config.yaml
hidden_size: 96
intermediate_size: 384
hidden_act: "squared_relu"
norm: "layernorm"
Each number is 128 + 32 x the weight over its row's rms, rounded and kept within 0 to 255. Layers, rows and columns count from 0. Numbers have three digits each. The size before them is the row's rms in percent of the matrix's.

# layer 9 MLP up, 384x96, rms 0.0972, rows 18-46, columns 48-95
098:089071138141146135125131138158143145115134117140125113209112106089100124099105071174141203161124145157149130140164107117120119159162183140116103
072:144128137172133175135156118130126143181091133196152166120128122176088150164158161102138151192108135083150106167135130150175107140143141200168148
108:048113104129054104177098127082195118128125115108162160124087143125097127129090116109105084120116122174119125054105070095129111086164038126130113
112:101104157163127160109132078122129184152111167086072069121092161084110152097076122094132124150138106147120114135163125119124143124061162113127093
125:131148115145095157096167106109137092182132131107103130092124121125113179060120077052051049165171138094152110101168120095123119160114098103136163
089:060171116125125104058044146178075168150113134171139112148082122162116102103121144133143095149099168151201153150072141080103085119141100138156119
091:122114136118116126154184117160131123142197118058142158141093143142135153109104054131118103113132158130156121053125134133148111141142155103101101
099:076151102101155087146142098155176141124093167145125121124063160117095178213092126082168111155120220144125158146175152147158134158122095054149152
095:117147108164106070099129120123151149136095158136181083164144095105093084079133072168109117076087117119130175131125111170154122138095160072136106
097:161067180083165126092134112135084135157099096153207108110123184091153133153124105127143167087121141132121135168104149152083140158155099116135071
133:066104100105097106103118101104100093125132129047124110085090115224133135113117087146088104070075120154130074075136117119102131102117121095112115
080:137110125130139156100216120116087155130127161161121105162141173166109155119130115138119155188127132130146160104119127150160133154120107139194108
109:100134082128077158117168126182114081095205109141187096098090140109181124143100148091090141109138146101151190134125131099081101095081113058133110
109:100176140175110084097150114104186090111158117102089126068081111117112125180121108150125130078136131098115135139157104153094146150204090108142107
095:076170117151129150102128055074000127103144115116095128102152134102107161069081150087141142201107119138113105100136072071117157119120136129174106
109:050132163120080120155149077129121148152120087095116085120036186110115104064121148162139122150113162172072097119109153077107130154091122152184079
114:141165185120105086065120145112164115113141181076156137112227114163124131153084123210152157131079076155151181185111148126130130112099138139125061
106:123058071097120074099137086162133177138118122111061123154081152141107081099131138055098130186075138125118088092143155135135077170088145078109068
084:081144133112128059109094105186137163130121063070123155186085138105114149136115066155086067127102152104144146100138166105114144134097121120155123
075:059164095133077138135090117128129101121073115089147080073146111181155159102114073112094167107075179184109176093159120142069097135156067098149119
090:134128124123153125128134134149120150139101181111190123112138146201131153106091093153136179133141089082117156080124152156165107135158111132135125
091:070159113209079097100150125132184131108128113124179155134112093098123167069117140201108124102119156162142134136176123120098108069124122136127100
133:138076078083133135082074114153140097154113139088085118127119082122092132138092116144106071109054133122174131099150158086126083137111045102129104
122:108105113096130088126200140093112113133106106145134150218081158135177132111128128121127171113165107169159102119141148099116075127149113133129066
114:069129133200142148134121099133118207112134077131117137144096163183133136072107128133123132130070115168097122099114116057110117140052118115080103
097:113117152142173124161161135132153128132198174122099123089183154075142110133112110102185088113125138154141114183155131139151170154153104120133083
090:109165153103196137081113135109113138058180063135133187078069074087133144098140090087136100101161105082146121151173103084129176155119050120083155
078:167191143151109154106109089152081140151139141153197203107118162171150164192128168140155150076096095130127129068166158146159174124090147125105141
078:108131074093082168156129136136073116133127139044188098142055119092089126097123156136186117076151145164159147087171134108162117131145123118073129
# layer 9 MLP down (transposed), 384x96, rms 0.097, rows 18-45, columns 48-95
095:200150158078125076109129131116161116127133125124143139097099116138125133155090124055180132151167154098042135170106144071172126128084128096106161
079:121131170065150108132110129154139145077199101050129089140172123077134123115095112168110133107169090171081175104118150102114109069125092076101122
109:085123150092085110093148131113170073088175130157105172104138145137044159202138120182163134119155106108149198097105138192137111114133065160142152
128:153184152125143136127118121151144126124137086149196112145101068165182135066158091172116075142136166174131171171112150175114083117180064150148100
122:149070113108102089151175206155192109130114105138110123100123081115033118111170106129195099185145175128123109111106183153135107150106101125145145
096:146137143097130156123166130148107104119180087187174072189116171127115147135133121105100103148115151044188134188116150144174081141123149125091103
104:118115132162135103129140068055123200175184171113105148099109197100123131179141119135071097082095100051156140148159107123082132104104109128127152
105:101159113171112171117083141194073109092181053062120143111111116118156112093134132105068114124176164097115185134134080145143097134087171129099159
093:138074146132172158095105151134081091103111150100084134125094111176091157121066123125082154156102102118144084082143124075089103128105077175121123
105:081217063150112143165121147106183134117154138127091175152154099166129134113135144109109100184116124127168091106145099094161169123084129121147147
129:146188103136132095162104137154084089085117107149163100133119107083181075081098135097153132169149119164092113099164116133147166139120100139147095
087:177118164080112135077130108097150160148181099120149105099082174167122074122064147106088116116070105091138146147140134135121154091081098122110106
126:098114129136099114121136075184179141137180096190080124107100121099111103165075135097094090183088128117170146121145217152084080141158200173153096
110:160149069073150195114117188117126153149132107131113084156112096105092139107166160098142120131127112166176082088127154087137155113073165162086160
100:110144178018091130132153119123149143127150104125157103087188097132080098109164112147169146124115180095136125146147138140172133160114143086148164
113:166143145164093139176124159155114070121134088129120126123171074153133113217184121147126155158152133135076144127140141186128129083189166124103125
119:077097119150143126115150189164181140195126105068101129102128159079125084191195127168175102126124168105160128097133130155160173134134132125172089
097:083128121144156147080084118107156136134115110196109187146151117110103099115105200144117091065071101119175080144115133100110131128108076129161122
092:095102143150123202070117102104112124069136139099158105142125120212157085125076179101159124151050118155199151110034113133135123121143109086157114
068:123100135084127133106112102176131137162059077095130161121100162162131123178076209065086107096148137139137095124174122117157156168094083144155116
088:150120083132083162093087133094123176191154184149091095186163113097122136108096116173138139061092134110160154164114109143100123079109122137120093
097:204144122121205066151103051114156115202145131164123098155105148129142174091127135123070101080136105167184170150067089113109109136087149118109082
117:125145165039103057095075076157133093146116170192111140130165142140117171159112150059119136129174129070144164164163173098120126148122196091142124
117:141140176161155144151168083145091102117148151128119078147172129103169179073160105105141100093186160052113142173146172162125159214111089135120122
119:172149144162160137169142118130095119072091136150126173103160113092163131215154151101122162161103154071094123118135081163165150153098082180163125
108:138110148142160150152117116156146138153074184147149161168092150104132193169127155122161213108140138142104128133142081087115151107149100151141151
099:129113147177157124120104043161130127186101122064108121163132156128040128124108071151117142113087135147145095141064143214114116117146121145150144
056:161128128163093112076083080137101154143113106128130135097100172148095114194118176116124162133118117141222105152168106117177107120071096170093073